config.toml
n_layer = 9
d_model = 384
n_head = 6
n_kv_head = 6
head_dim = 64
d_mlp = 1024
vocab_size = 4096
activation = "geglu"
norm = "rmsnorm"
norm_place = "pre"
norm_eps = 1e-06
positions = "rope"
rope_base = 10000.0
rope_fraction = 1.0
qk_norm = false
attn_scale = 0.125
bias = "none"
tie_embeddings = true
parallel_block = false
extras = ["capped logits"]
init = "normal"
init_std_qkv = 0.0267
init_std_o = 0.0
init_std_up = 0.0267
init_std_down = 0.0
optimizer = "soap_variant"
lr = 0.00419
lr_mult_up = 0.638
beta1 = 0.95
beta2 = 0.99
lr_head = 0.0114
grad_clip = 2.0
warmup_steps = 200
schedule = "wsd"
decay_fraction = 0.715
decay_shape = "linear"
final_lr_fraction = 0.0
batch_tokens = 262144
seq_len = 1024
doc_mask = true
train_tokens = 966800000
steps = 3689
dataset = "wikipedia_en"
Each number is 128 + 32 x the weight over its row's rms, rounded and kept within 0 to 255. Layers, rows and columns count from 0. Numbers have three digits each. The size before them is the row's rms in percent of the matrix's.

# layer 4 attention key, 384x384, rms 0.0706, rows 155-191, columns 0-127
093:157131115098153158131159155159139126150092110174124204165161147138086102165153116077129138188135066097124104088106075123157109139101139167120140062144105073094103126211127114197201114108111139108120187130125139148122143126104144121148183166089123110135170144099162111144107108159114090099116087102162155107148119102103126138114196148140119101128117163158113128173130111198149127156134
087:110139175113133110121097107155105101057158089170174126129137136094076127133119114152140159173090100139176144098109130090071140156117175108109117131175166119055120168184151057126129115169124133118110112083125147167111108142132162135066097126190152108139091122155131147188116170146212090086125121141096162169086106167097099175137135157024113070184113142102120180149190166098168075025080
091:139142113083149115112112105070105138161131139128099125144120128097150143130148142067113143174186155101127131086175057152088149112121098142071169179120110086074129090122076161134113128090179128119213102136138140147117119107111131110116108154147134147155114098077200101151111102115172108127140112095143159072073162158114188148098147126128090131129131099072136173120219117141080114138175
086:120129146141121165146130165137159138057093101119119068131137125119134121166162140107086123192195148130144171093175119145138115188116067116103111156071148099170107073122185162120146104123119022090105165132137089122127056138075178159168120145125136133115069116122071144166099121102152122149098182099164139129106111118167158135142078151138064142127092054179151140139091220153099118092098
088:099122097194193122180132138167093143099090132125051095090105169087155072165134168089106131136129121125110103119100146105129088131157176105125147128166091154094162127086100195052078139151084122148173131082136068164138170185194136114118117075132136144079089141151122106135071112106170142127141159097105145150163145083137100125073146142196105157172116064175174091142173156108120125178118
085:147091116156150103160106136089107127169079102138151161133141117147143090180100144137088095107100170108104122085164148087075094125120173151114138111052104103151104146157129100069099124187161163151154068119150106112126101153150056063107145107092134132132122137183116126116140129104059201107109154128128141149117174157142131080122129057142141106119138147210127096081121090117141154068087
090:110107130141113157070155100160153145144124125111128120081103159110123115156150146158114093120127141174117187142128121122111125128121145167107108094055108083136120125100068134169153104106088166164154161181128087119155134111118002091038155078058143100107157135123076137133153161119121161111145111151117164124098115161115141109126038142138085112098124133065160127130109134106074153100065
086:149127163167133108138050102206065126172160123196148046153132133154117153091117167129122111117105149154073110129087102122175160114138156102131141094161120125140076094142105182135098130111089190140137133105133104140093077112088171110181212173120182132109138096169119117161168090160144190123141132126152144117103130180145119158130152148107116122168152061125134118144090093138104139158213
084:103092148150139106079088101147193142131153148087173170096105114134141129198182105134154142148174160131128132127142134127089084094110057170155168140147125151127114147116135053143128092110129052056085141175148116100133133148158123057145122137099118128146108112108133181155092147122105095083128186183102112119133133190125174154175134131088074171148132132131173172131082105182143205098148
084:178086163127116149157090124109116111156142073086134146135151122137172139176068195092141110079120179063118146138141130079126116141072137102153090154139111125085122088146102091126120092139195148136055075153029150133161095151117125154149148114074097055115092163089089153128154111093129144113131085090138120106147105057172139152159129153110144148138127118113182153139143117095098178152121
089:097172115167097084128137150108089094115108137089185168099140096160109037139122161109087119141126116185124102096087130130105139131092097126102124137154101105140118177089148120160157102133141066090152152112118064124154188167138097123127092114136151110126167119078125121128095109143131094124106177100130079099126162100141125128123174156078081087126130146127149143090102167115141113160087
094:102141113118142119071102154196086130136155134110128159125141095152177164134165122084165147086126087104123187173121079097183158143107170096074124158173123066093091155140143067095156156147123143148151069118120120145125182167143116127147152148120179160095180097091051144145051145167083137118122127078175216102137123123125160154090164116140126103148094084048128078113141114179112136137097
092:142123088140137117103138152113130153166059146100156146241156126164136122132172157160171124077118130099076184143146113126157138099116090120124150120089138100127120125149153160182162171127123162096167109164155115186130127177120102162124084107139111110144125195079177152077154138114165104152135109133135111135133068149111099191140196106087127038117112135125196141139112161137088139076135
105:090218144162095114117168187105069105092091209141146110162167132154170146170101097167092146113165115101106105192131119123146156060165104117106133086124158106050123072122135131070134132100110151109124164134134130169122101130156135128180115149122125195156083132079099067111182142108108153160109144112096172097121123128128143155163130104070122189127074129096104084110087073144156117127156
092:116079121110142082095098071122197139150140141132110088143088138113137128064070150171145138153093158130131159075109119118147164129115087082077114158096138096130184116138104132192140128073141152104115128172140112105165109112159139150147189093105126146108205062100171074123111148138168107082112114098126091185150129115071126101064150071163174188065120175126156179173152148079119175072123
090:063145168142148166121122103131126118083129119121156110110172170141190147174105135110123117120103123119111119139142110115106124103173124138139116160155117122143164113149134158142203077182210181107157175111173133188079103157140119133147118159122086158165123109089125164136106139080122164148105146112136142097093043101074119162143087150127047219089129104197152169135101142178123116078148
090:059141155148131094109088076118057097140059141109154132122126130148177173180076170149143092109185113050120136153107134121100019085146083191138152085169131147091107155165131149087121138102144059128127089066124149105157112172119142160116098148192173107167094121119139098151135123107116168167120196140161117090158077065160125155154117108115108080140105134095117116138128090104127088132105
093:092169111163090101117136153168127110117121186138116124147151070167089130111173070138144139109153102146121096106128162145064131133115125140169140084158111119111185170172159111106129105106135166111110118120104146193177160152085143153142153129172147092186131080124153110088138127098112169163132107118178128108111077106156133171168135119097144152110094120100145111098073145111194109077167
095:134128157131109185098143167136074124151124161128081132103199126146128151122133122129130134131132127069114077181086175085062154078202122134190116161130138178084091154149167135123113121167104152169164126166097107160072131131068157132102130116160162129181123105143107126107092186177112119178065080162129132109115112109149149209179103189101117201120147102110133133099118131127170111091141
091:145152090124077090094085146122115129112170151115170143086138136127163103146148187151127113113114162100077103070137067097094125127106152134084144061137157130163136103102158181131142157160168118132124132085145119121091155112163102158141129090128123095145054142164142188167124161157117175128151095129163065148152164115046057139149144069102178090111138147110095144170123132160125162139167
083:156152160077203144141067144082136119086094118177222153164074143151133089117142149084053172183149104105166100184117147136151176112124143177128165122110137128089176091139091148127127186116164145119195157111198157138142197143099098143126129143060173114168170092059132126115128114152134134103138106092138150103104108088085080105096145149096078108135141135148113150092164063147133166151103
094:099123140150133113071183126088164097142140110161147108091230107143108156147083126121076119131144107105157087082147156162109079130111153102135176150177159135148155104105127143145132053111121140176135170157096114107052156118161143162154113139060127130184149115112148093139135142148117145124141107098133139118144132137142130133125126074118146134124096070145139146158099107084150104111096
091:118069117131084164161088099099177181114104133070128161184143096046094143105115103081111139159108155118137193098150135157152122070030164133108126105129115052172125111143086088085071074177154121155098063129155145085152138089078143159146091133118093102110106130178138182136139154130119126124173080125120168169108148118126104068070124154113156135113145137088136123124180152116119096126169
086:108139133191142119121209150113144097107144149163162148178117123157134123103087139139118114073145104105146149114149121135140148085136130128139135081171166099141145105112086133163084139085128063129160154134057171161160111183146181120125130143109095073130071155110078111112107144122188112136128095157168161097181092157151098148087145086137136155171162139148203060087124126125160118104137
088:132137087144098149110130183201086118105161048142178169138141128136093146142097112144126154107138098130117136099131175106150175081102144115039142114081136125106133134073098121117119184135173132204062111113134076118118106107129190158057113116154149119132128120124118165165126099133169166162157119121163068112083132099136155158156165090128114081085134117102130131159119152158079063117095
088:116136136137121175141154157143095061191131096155132129159128111135125170137157134105146131105109099161151135079138087139089126098140083112130096096156149165112126172146151112108099097177161122110129089161134136166142131197087149136119067133137163119154119083087096095140144146120084140138031135169107124134079150083145163125154102086117114175075153087129055138145201105105165147100123
084:056093107149164109125128117102092098103055157139091146128124163139158126157111148154115159128150138158150152176094123128145149050092067111140118155075167150120163151118169098091076151161159114172199143211104124119132105149127203150157152129195101127177125116121096200150103171118153148151119156104129098176150113115082049135152147153116162120051117069138173154101153103111165081098090
086:140116131076198138099070113158160144100142150095141145114109157083165112154113153057132157080087223191182129099066083103165117139103146157146153155167225071167174150133142129142120139112128096070117129116100151132101073113087126080176167123113130073180161140173136140109121123068097129097150139098164154188101176131120182157130130127157119140142146117114150135184171128142111155108124
083:135120157118144135156170097168084155112112149140148102123101128131089137093101148106140152093126161160102136122096113141138088165149028133146122084112143096129156163160123090087141159152126155074069093141076074175163070100113142141095113101106167133135067145139131153091126153145102142132096096102146096141134156144165122082104183085154103078170152146096105144123110097098198080101092
091:126114133123126115143089159056104126175094136042127093138158142164070146124124143140093151136092160130133180159107184085155122137121105082130096125151154128101161122096142099099139130127206137079081152155038132130222129166128084117152139077140167112130133082116135068140076147080123086142141087166087114093181142127097128151119152161113111140133135136118166177199153162136168105148128
092:080093137125175119085104148125095096101099152219102132166130140224106178090127046141127128150168123097159146133108163140090143144181156126148115124133156139115105122133204118052127145148131118155140115096177115120154114155150151128096158162138102114186137147099116118120060095065108113165056211138124108081117087146102113138103075139090154142111095110125155110070094148119166082123119
087:157100096123143118183154065153172131089159125104182183077092094081135085125180085137195123093078135117105100164104102092185146101106159053089075193106117164089101172108159060161115074138182118170059089110120202127159114071072084129108053148157123068107122125136117060155131104128150139089103149131156143126138165197192116137173105105074112140152160117158149131129131070129136103158122
092:117093141156088123169113108137122121166115147075125197163078157119109080140139123170156072114119213187126148109090140086122147127114140123121145149079145080092096107085100070101133096072136164093196074157110126114132090107125102111124115126118113080108126113172163079121106150161122106125170089188086153152091107165080136123113099152153155097150155138155103188129048106140145083070104
089:092115050118125155164170155139166087132132188137098122167144186157211139101137192145143169094139048146108124136221123143130100154180090159103147038100115141122162116107176203165109125128142155134104138139155117116085080189089144094156122136158134111144083125075081160097153144130113193143110151146189145175127086158135058169130142176158117136136142185103149128078054130134150153130129
091:100120117255138101157131159098097120087185060112137167148150145148146137078129151147162157148109116082073118132134122150117140115130141128168104131157085150147101171146108165143127108148194083108111094155150128112163110138089159143083075125155088126121094167087167127103121165107127130098083146094168158106141085092144084182175120085093164081151110131074118110141126137144110154066106
084:120106151104148179096214117109167105131120152221091201121167111139127070173127153139081167113087116137131158178141131193127112091153133101138143117150137131108126125150109118104150181065182085100143159108174161148101113081148118164109130129175116103173092110086141158138146163149105151075124106066133190086153119156190081120149122103116093120180080099102136153117115129110125127168129
087:087119098123168181116120106121127126119117194135158104157140062160145111201171129155120115133135185148187112136104122081141182139072062115146099082152105177143083069161214135177120186123174168145159125149116149086117160124179105124103097116121154183146122112077139098127153101106058174155225092140125137205195101114140131104109107082092102129137176123167075167121112184163107164141128
# layer 4 attention query, 384x384, rms 0.0722, rows 156-191, columns 0-127
089:094147099124093144178184167072142132176072170093134146080081144160166135154129167182143101126124119104068092143126124102111110195154082139149142107136111072173119067125158147194139151140193133125202154194119157133131131150140117113216148111097132169144139143128135135124075102077094189107096076107126110100130125087142117135140097142149170136117114123098166167144115116128193142137134
079:178071090081093175152151114113114101130148094081175159090148165125145090147149127160162079146124142123127124134102097119135086128104069167158071147151120198195101111145092110102098141114103103134143158154100187118151174117106095106144183119126089119119105123107086139104096088108077120113118130140048109095080117122091093126119112186096148089127133132234136096148110064144114125158109
093:121086165129091089172109146171058059150109165177146176157075139115074135134131188084124073078079121120112139165114115167091162083165151153065187134147126170123178138130158078155113159097185159100123153138107104134123204154170142180124095109138121177180206140152159182116142122148142146128134113154114188130136136157125146112121171118138141124174191159118114172121109085090149110137162
092:147098098074117157095176100177114152151079135140163107126164113118123164083133086154151107127168108121138155080098179140104107163127109128124086100113076110133084194159147092154084100092142175110090112144124161127116088152136198111113180141085081083199087098148118117132135092172119032134105142147100106100123127138135094102151136101077157083135121100124115172072092075147097180145108
078:084143130072136130124111187139144152046151127095148131054094145089163139089173113108177150190142131175179140139119127085110118183112104109152155097159112128137127137141144139139120072117117225155078151112110141105168177138170142119179083115177187166214126120128159147150162111139115124136191116133132120161214089116135096145153117166146149096172172085074107111156135094166121082141115
081:124151135081122135154070134126121152147097092141142127141072100130097121069168156095147130143112133152089158077114114072172117107130143119081123133082137143097117140136108160018094121147124165134082083117125107131103200080144130133129118138103141129111155133204197095157120109139102137136105050120153105108122145071136167112106139115174137100094131110169152149128149119148158106157124
086:093114118115165190188156153143162124106114147067095141175197140152137080162099133112164162120126119120123148102166132131088140153114111115149132170076073167155133137179103097172206122111106137141128107103167152120112112154146126148118059133137158144118137078129159029098162166100081097058094097028165099118179072143070158118104098111115161167094105122067134125123139099161112088110127
085:125134161146075115190131111119124090134118156185129152135144136150111123138135144086100157153145117131156121097103114143186196192138110092134153069133092124099182117086119151127118106116117159110131104091142119094094154144118102138090149112133087146170140149108107185158134094146181140162186054128166094084142122078154137098087111080142156130155119104069105113092210118162143075075051
087:107095102065211095093124122168143134086059113108115080145098155136148200056190113203078122215138100157132121064155180120157077145153160144147125122091166079160163118163101125122095104057056129133108154102189163151121147131104152124108086083161134188151082133166126134155169146200057151132149128117179111133115148108148142135088151136148129092109121129128117109125157136127112057102159
086:113133110087118134133028156183122149126101090080132073094127163108155128206086086126114080104140071113135155151121125083153130127129093118193163092151140135170146080154149070150091185117094119135127077110143145124135113125117155112126133167090129129134090168118156185151128127145150191060124125129103153165152056157085151144163133107143173188168100091132060102081148123200127122121135
090:105062174156128141137143129135161131079096104151089151166083100148165133140123088143172122078144021137122063124160112161115147119113209153120134181096217095132140089159091125134125076148108126105130179179165161060075105137128139064119048155099048110120082123166110116117151142117138112155123039156082111149142139130118103115153110158125136127105132112172119174145133124078124090148144
085:119073149187135109168176088131097126073209143128155076049175136069194172069102130130112117094054106116146101178143129093077121101107145136102125164116170153119167128108124037129104091113174141162101133137102144115111111092156132103120176073121121087150037096152108127165184130161104158112167140189125170110148136112105093137149092154124138123121135146143102153116129124125158096173123
072:104128139168126174155114148139089168086147093147127182093179136109149102125101143110109106100143126105171129146128124143078109145122115144106119118173095158191068145151102123152132166206146114145148123114139120134171142134182161133085114104134155147128149138161099187156155142109103173158138166187064057124195136133155114204143126085118169135125106150179126115107032084129093112166156
086:158170182144132183142209211167137117165152103139162125136200148124115151192107135088170103063127143125175115143090117159113107136048145118230115080092111133137143121141076142082147194181159092148097109109096141170130146121167135111134100127114109187130118102103132087128162105111080121134134086121142140118121114139161189127162117105101125108178143078123122138138126152180114107160170
081:148112124112052156130143173130110138144125145173131140155149159134099128103146105134164094119141176101094161130073116182102130127146209116118111114091138097112108103089095111104089107147142169133098109158125112120123104128104124132092135099119076114084121154107152099135177146103158172176101166143124165127093130191115197143134134183176153093138139183104106128156110121113098116133168
082:176140143135130118202183170107142126181201180141146078193148151154144186076154128137152132094103139187133135105129141110160173114142126122164106130131146127112108069150085147137098139120083124170154166106098161167091160110198091085177092161129128188112152115104110117123131134124122151098111139064170122112085140155163109116126127156106074063055145113179141179114192117170123143125161
084:171069166073108143140089072067132170158096068100104121128142147123149119104113134141086120142166110109133131101095113185173130125149136111071095158106079186128139151125131114160188170129145158121184118155149110146145026153134115086157165118107077158117086192080145121121087124248130085109109116126150149152077125137090152135074065151118164064118146183107137116146188182106104084107092
080:095145114089199104194095137120097066123126106077146100115121127092152136161132153106181136168127148159101182147109084129103133148025150083078129106171109095176169115113157140105113134109131099138044133136094181134181111104110161126146163159080118120134088096094137080079124081108109100100156106126156114151091123070106132083122101111119149117158093126145156109132093195157154179154156
088:086093119143129160118186144069131080138137052128131099147096067119171129128162138145085092149096105184124128098120158129116125132145151156149096149086125122090057200130116068107154077086175157139148137132132143133169237148104125107166072118118088149206156139099136168144166177158116110149104148139146160111084089114131135145101098152137070133164154132126109094124155158115113167149115
087:102158098148149165178168120136129080133147099147050132149133110124093109125130181096187112126128123115116118092072131093092111057135143165124140127122145060146123197120121084117100121113117131112129155139185118108076103112127131160090148060164145133135091166135172165110099108119110196073078137155137167121178112216137105142171144125129146135119114108164121170107095161157106095120111
087:157152085134115211136102110162095126132120110119155155182133173181139098112190172151113110142097103051181129103164141173109158108144125138175064088125159101097155073161162191122094125110102114077164118134083126125192127100089133080134126137155092132132162115120151109098156135135104130144142126092129163071072083161124127093146176191100078116141111172081150072147113182190182122155135
086:135188168213142100150151182130126128139124168149163107088138134110101156174129074144171086120082125130110142135107189073078154158165146098075116164114118178117110149081166130143184123130135123100170096094132162138146123157190162084154103083173142118157165078134122041132138102112084086157060091096073106144174171147137177125106092114123141105073141144152176156084061103135197084076126
085:136151120059124145116088115138059151178125099146165175130116147064202084142156126125130136093081033160096134135074107167103089112165084124134106126066140138084138169151103134126130132139120149147070151128158161131138162127080076048138125154133160104144151135154176101119102115167146166083140053103151116103125153077092135154141131111193109075072147124128125133120145116103086148141135
093:144152133083162150105143109155100130123118153136122158136137148186130117097071214126123150115087184111110126143124103108146061145111100229144105105114164104104098130099126115132116101071095119078159123120117116149096137132142109139133127170164154096102130187094131239127116143125128076096110162119146124078183140159101148149135134132065116130137107133100167161114168096131133133102157
093:128147142133067088086116058148188173149151092088146164042106112100124108113093148139114167165167137095112121122127167167130133161102193161147114121071223126053157090101125142128140056107094171133081174089134142137114180099129120104132156147119170193122157159151152111087160083122145169147130156120121132156066123138111204191127072159099167135115118188148140139124098103146131113127092
083:170142129039103143087200131113158135115125111187094052117102142140138141115124132105156117128148123159126062128163111126149111154172104085114182144132083087050128131110176209133226097148124123118160152116108161153121111107138110150130124100116144139123113134145158140133137043129144193110120096116139140154132126074145125089105111122127082142157163155067122109174158106118116138112088
084:083154139133114108168124149103125105129150177166139133110157110161120100154143172139230109136113109103095146097206156113093088125134139163163152180099071127112101128099131074163150173111113184149110063133135111099114169137091153095103127117167134162105115107116068132142169146097154195127076109142051096111166116121130030056122139120081132151158124129109113137083167091114109159135116
090:110188122145102122094063132138130100080127129147106163202149143103168135168144115115111151089154124109108121148163115103078154105114161051104153063112131139163100060058062153114141131130098137154190194115112151111130120154138119156122108119103129123126117152115148143154173114089093134183092190105145175101158191080138132128118099138131104094152127143134073097120117152157147154086120
092:101185128163119130166105096119185105145165112139073156109099193110174188135188128165138163129118129119136092104140137128130112130176121175157123113160127168107149143082103133138148077131068160093115222166157094098126095111116114176089131128094104196106139164106129138144115143131098128123131128132143096178130136139144113108136120167076145040124184123119160132106161073082045130161178
089:115147160158073148126133072102141119136177117112121147145101141074167080138155231128075105131126146113104140107204078138131136052063131082156151128119095054127135130091085129124151119134141069075124143150179126099094140080133102153168154150160161163148108085156104170162164175221103113103189126131143131135152092099091162107150114106175076121076140145147114164189119146176127067091137
092:145140117147125084111095146095134149124104112200145092122164181164134123119036141090163151113109140066107123127151117189141152168092175145120134109104137084198151109137101129139101105091128133101127127170152130074188173141139163090148157108123155080164151096139119128151111166094154164113120156096164104172176102026095138137143195175201146154137097127133129120101164118166103144118131
082:109147134152163125135145166105141122131164091136108097113152120149146124076117153138147135084117116130120125108131099140115138147207098077133157104117121178089168131183137116113088112139115132136102184155138139154108177113189135105161185071062107125097125150125116147172116087114121142146130177107145090068093157056095139164159164156097091135083116106114103095128150116163101145101082
084:189151148140154171126190100095128145139163092133147163161120111135089080086175072137109083130067130148142140075097084185145150111150120085139164138130141112118183104170087076171151143123089067087129128127088155093149203101154155089114131093107109125090119117121140171122122159154080140149132089130086124116156147102080151105110169167132137131137127097093147124119124154157155057126153
084:131161102094138105128097166146143108095113126153134075068125105053122163105071108114187118091094083158134136143140129132150186138057120194127144115110165135158176039197168165109102121172097130164138112140179100128177171135161078118209154135109137228107175102106125168188113098127091091127132114145146090151189131203113110153117167164109126121143124102065114082163133099152114127117110
086:133096070134121065143080106175094133089117128112158101195133157127098190061181133144169079127146121125126123135196080077129120152077139107145106199110139155136138098109145145112116058180066170166090095121128085104135115167087105075144188091150137156153125118152092072154154095049132138156093152145140102091085138111051165130141221098125142126093161141135175142178101126128120115125147
088:183145122156075112166192152176183099114103118140104167192110126098176181082119141156075105130137072125088182119146118106054087104146243139136156106132153162170082166135115088116175108118118123108151175075192142187138082122082109155165149154127099107119148140107152166159057172147164039163063108168134086187114079095140131104114161105161123118137160159152108054124112129124185153129090
# layer 4 attention value, 384x384, rms 0.119, rows 128-145, columns 0-127
091:166140116087160136150157135166117135142136170125149142244146163140109146177071141068130152171182138147078086191084162141143097124112073126151097147148140116110137133117166136102115144185135117112107112136066129181122075113165155165170136131176123128110148140183128153136160059126131135148163105098107170096092109101123085200086115112125144153178087146129125088120085093127188170095151
085:108103148138123133168152034103182118089175189128104141139078100125101125149089128133074099134146141120144136140187155144110078133145103137099082097105155053109141140137077139094105138110164142123181084175110032134121106111099125130153076102146134085081159107155109120106161048110120107123098199059098162158085170123086134111089087062138129104082121089058138128140116095117158104125098
095:105124106090102133112115152136133135157108152131135204194159153097195193125116116182149135083157180137125150159103074163144112108172087113117128155113149123154107093142130180134156140128128069127152127124152164141116052129117169168083105206168103098153115118110162121149096116125128117167169114131131167168154094101109122141178140118130176118170127147105128115134186111067099105139090
091:094142094163122109136101134114117094092106061176093116157107177041182127090101147114089060169157101141091135075179064053173159151134071135132165213147145097137106150120113179153101126068105154128141115079143060148074090124180136146139145162107163132117154115116191149129133073155089173107113087125204093132123145158139154082087087170071127198128125138145123083188204073130138091148144
093:166114149174125092112112149136117149176104032156126094179104151081083151117138092092138111178080116152107162121124104143152139139148118117132099095077071128159141115110129119182157078047124116148095210091161173085106110117129128092111174157139053113107061108105112156123130184065129099149149112119078130177125146152156153151132110153118145163163136112137130108052143169153149170109155
100:069120112151129156120129117149133109131101156156077149123120092097133100174219155165172140180159076123143108143138142125095058127167143143141171149103119148081119155129092098140144100145096178057165094165093169136130122103118149136105089133078130091132127150110175127126112149140137129134120117085108097174088131165118115104121081158190165134142092126069104111114148128071120120193103
095:116106081099104132106111146145079130095051167149155133114113145119102149132125099152098084083129097123141159124098137123134124092124110122108115174099181129148134142101139074131143154121128167091108101177129115127082141149153183123128152119104181082103146072142162031119121199167117152134120151120164117202126123127113198204144140110213120097117095152081157131124067060083135118143130
093:101146119120102097140087123102083166106138124080111130127138096129135095143179136124151124167157144112126158116188121109163081122112097116109190142138136110097124126111121122106134148095107086131067128199147138140171094086113115152155087112110208106132129084151097102117061116143112218104093151101083071104099103099208138133156097138192149128120101131126121109103163113109153124130134
089:100169147075192169165135094129137118197074124093170147107127137115124141173155132118250104153189163139162121157128185123117160152146129159174136143155098139102149135109148200157123106044111136127165067132204116143127175157112129116127164128151188106136118098122134072094071145108138209149164140098125115097118111122096115073130180132188129177040097126178109115158095082086135113191149
095:146179136113158149157074167096119129184135052095165110183154122164136140099087133134069187095078148148151139146123112155096133089134129136100093159091120162080091135136107138104144098131101236150149099138178178176111160101162121116148107130115139139084087098124141061118164141076182153120103134124146117122114148142115179130179122153101138142107177073132165090081154137094140161125168
088:144100123078097112101133110092147125125082129122154101081109135106150172170147097125122113128159225149095113118080107120135110163155099153106140133111129148141137136169167109095127130166180082101174111186104091126120127121173148109181121070083124103109107116170101125123150099104161188082091181143124158148109111147109073116168130152131096162127110112082099149135116124142131155033137
089:134145104090152155097161192185087169134149090132134179167108128133172162170110154058140081094144148058123108179151136107137176102120141187131123131139199119160179152115131098137161094088010100133100121154095146158157102094185141155045134176099174104117149111144129139104125123174186171101162129166172198153153070125083150108165150108130131135146127181145115148121083086156106110232128
092:094126070089119135138149101094083071144132112125128123128126123159138111139106110123118167082127092109085173110124185203121151133132149109106141146113182098125115163109145178088165070135140151076077106144135200138156140156101093109151100124095125103143097152143125129118160116129084192158154134128103126183163156186108174131101069109125178137130125135114083112110091118153117110218171
090:125115111113132084107109106124113187137106125103166081127127120081123171128094105116091211141166140214160151131152129148119136100118083109194152120183145125145133113124099140140140135119155122129042102117130110073136096115116095148084094132143101064149111120122159167175125128106102079149155128156077132126154173145148128066109134081107121116174121153105109181106087177117118028073076
093:133177147109138148168148106165129098096106131190145123187111109092151125138089081142105168207199095185111162075160163114103113117176154159139113172100080072163057143175137075124119126139168129145224090079120083091084162088120131086140083146123175202177169090123127130085128131167133152147103094183088141192145106173173117131150092148152141107121138113105145173182180134137146133149173
093:101154132162174080144144149213143115136084152150153133102106090117126136111137169122194141114156156128157086113123119093125100148112179108122164169142155145167088140215116155169082160148053120174149148148136090135149195141072116101088086102092128086197116124126147142168086042099176092082096107110089182118077135148140137119071073131123143170137100120091126129099108122123153115174086
100:081138171124165147035111152134131095115095123126128138100143158110119176161128160146125140103149193057160168144098059087120143099142146146108079131114092097146126124143154115152139172114119110139132064085154038109104168139187150118107187160147117168137169162157172100142129099139151142136166162104108129122085158127140125074114195168121102151149116137081151108104137092109081145137134
095:069134074135136124104091155118073130156122137175151116112134148082180167123170131103136077122149178082104137122103065169141153087163142147099091165126107130177127115143090111122111099116047165114125115166088154134174146146105090162121081104136139096180120115147138167128132151139106187104097102196139151132094045109138118189120143134131099110133157128115147119125164187166138083145138
# layer 4 attention output (transposed), 384x384, rms 0.104, rows 128-145, columns 0-127
092:106077145160125097109158125149107166150122098164148063181145148147068124144094120123120121168106123207157130153109157142115127126082117147130136180135117138124164130152142155118099168175173124106101096126088169175143111172165135060212111092162090139054120068136111107169103106138141149111155104178089102142130143108099073175116131157110164147098159164109145103123143077120159125181126
086:150105156087143167142129102166149113162101192107177095125097100084080091150121114111080115149112121181128160221141125103102139167180094148124041140091085107129135135168179108121087158102169195113128023096103153105126110149140145114117109115167113072099174107098168100099146146126141088157123123072096171108113200115155121158139133181193151120090160160103108142138096192140100098183123
093:149104082138106137076089108099158110155109169122145132143119115117143106094142165126138179135127139141146147136131090114148170087174067099143134140149121077141103158153140113164142140156099120103175143071193142166101164111133139104132135185166154167175082132112126109072150109118147085115159120059120160178181085126138149102201117132086180126105127158064079103089127139077133141100062
093:164141156166115178191094111130142103073130102113109131132143130084139132125120185137112109130177090050135103091155113124162139116110124103109158172170124155141111082112125130076138149080104162116182119140102091164109130155119065136139088117120099091145112135092186136094107108143119152122161081203162141139134090162143107105122141101141101153086127083126123138155113129131110124143104
092:107166130140170133046082123110116119135109109162072116106133168107123116120131078060132126121158138142129136124097109110113111113113119151125126117095102098164114093108156119168124112144064132144127138152129136196093156095117149177042146135155139130168120150137126144084128189149132165168176071098087209164121131175086173153134170082119119171182126066161145130143153126108079149116139
099:102121151172090122092152100179098102144143091119116121129116086135133143152193192198145163191108149164118142056106100143100179113125138133126157188149114151132085185138162098134165117098090123080123117082081105066083130181182119086104100150100114124160107134086168153143090134113168096153107141102144118171166120161094149138143089166147135104102088109078130157105096102133111074121121
095:104116048151146112109138140134097091154064130155130090144122169104104116094139074106098143093089121132139057103100175121136103084179127084144114120094178121175128126196158122156217102120121151109125093166140123115095169137120163106130065080174126165067168132131163097124095174149116181150058100134135118178159159142149136146122077074161124113111083127114116118133090102130097100169092
096:122168124111121135156139095162116123152170148142076087140098143106158093124167180115129136155087141104163120099148041145149140075119178076154159154148117130135144134156131104111158113090103118131086064143157139150121134126084101177163173076113196116079122090067120137088103149141098171130098073156195083143149138118179096139198135131234192122113095136127137129107117065135143141130133
094:178148072157102117139134121149197081105130121049120137154118142151104097131129137101145113060066153141120138111115178161152136138150143148158156122092163112100176117099127150168068129074129086123160126106150121142094153149150121101071152070167164141149096177179175094146125127121142170083108096103076139128157078095115084141089139102144164081085112151065169109156012142170154133219142
096:116141106137194187143069190057098104112138101075118160125170118160150084140100130083121161123057163085187122179125119138059135129169131170152100149129124123093149165137090118125071081176103125093174063104148147112120112073136151134151104170129147152103051073125138085131170150131144119132156140138114175093087155135117156086170143124119087143100156105146210111121112182119153161083150
087:146112174135141129096148114094118116161092099138134117079132128092115147137176142138107145109132154079193077142105163164131079102150098107117093136132155124103152124147147090099092137101121070162143096078081119126144183212127133143172105102098119066107145109167127155106110146117107153108164145105118174121120164161106104152141080154171110118098110142128110110083157179089144217089121
093:133099106104126184105144120153092089085161075123138107133085177095123137157147085067098101105125171142169154132150142103137109135124166126119134127138154124131161108162140075149150174138140152097089173134098150174137172082132154094065115119136198079133137042158131109067158092125113154143109123153153094085138099094140136108137138085143129141114143148102095129140097091106133103181121
089:106081082148148103094184181141181068090109104152136159095132124095137124126080172133111210093091127102102164073101059194130160174125091127108181144134168160142129142153119120130116124095127159072084134131098123107186142201120135127140146126079105191104083087140173127143149127168086138163138078141137103135140169167128192121191079156121143113085165152086110115151132127096073141077085
093:134094103068133048094049099110095110106124115112096138126150098097085136144155068098115180131127190145122205134120165177131164136164086137120210075116122119118096137144138162141129143124136118109111118097108181130125150125102173133125183165109120132114113158120167149176120107097097091106160181156099156118111121092149139110146227109119153183141090133104115180050137130089143083090115
091:137129139136116115175121118095106101083135100125149092119148130146136169076108107117144147075126144147111138145203102128112163094112206141159101150140130096140097134167166161129172177121140147150219125105101123126136151151102095141103084181161152166114089104133169153180136135104105161128102177238116151183135079165136141182125071131101087140156134165139131170122169127134151118120133
093:037103124180122143085077115158120088135113137154120119100153096140111125077122120139190105152155185093096091094156093136158154202100130133101150172126155134134116144059155143175130120138052125103121157115159087123122194113076061142124102062133134116146108146080160210166091112128145118067068158056148135151103154137116144114107107139102113128108120160144099154083098119163162150131073
101:140103104120106131084134103096129092121069112122108143133126138114099172097129099122108139142094138154073114146078132147165154106152146148099131115091129155199142102229137145137040167147127168073057125137105092158053172122180140075146135125111150156195161131147152149104147130095134151130129118183109186132108151168130137086116167093084161114161120128120097086112054124143122189145138
097:027145077130080125138088097030128143142113176131132131138156217108125121184180110107067110108119184132094152103157124172149122089112140129100076186149089132159125155169092153139120094124080082133121095185139086064145094134156126094051118139143149123178097151095139108125079169084132146109111139124122085168105096120149105136098136115157121172125103123084124148147185165129129074096102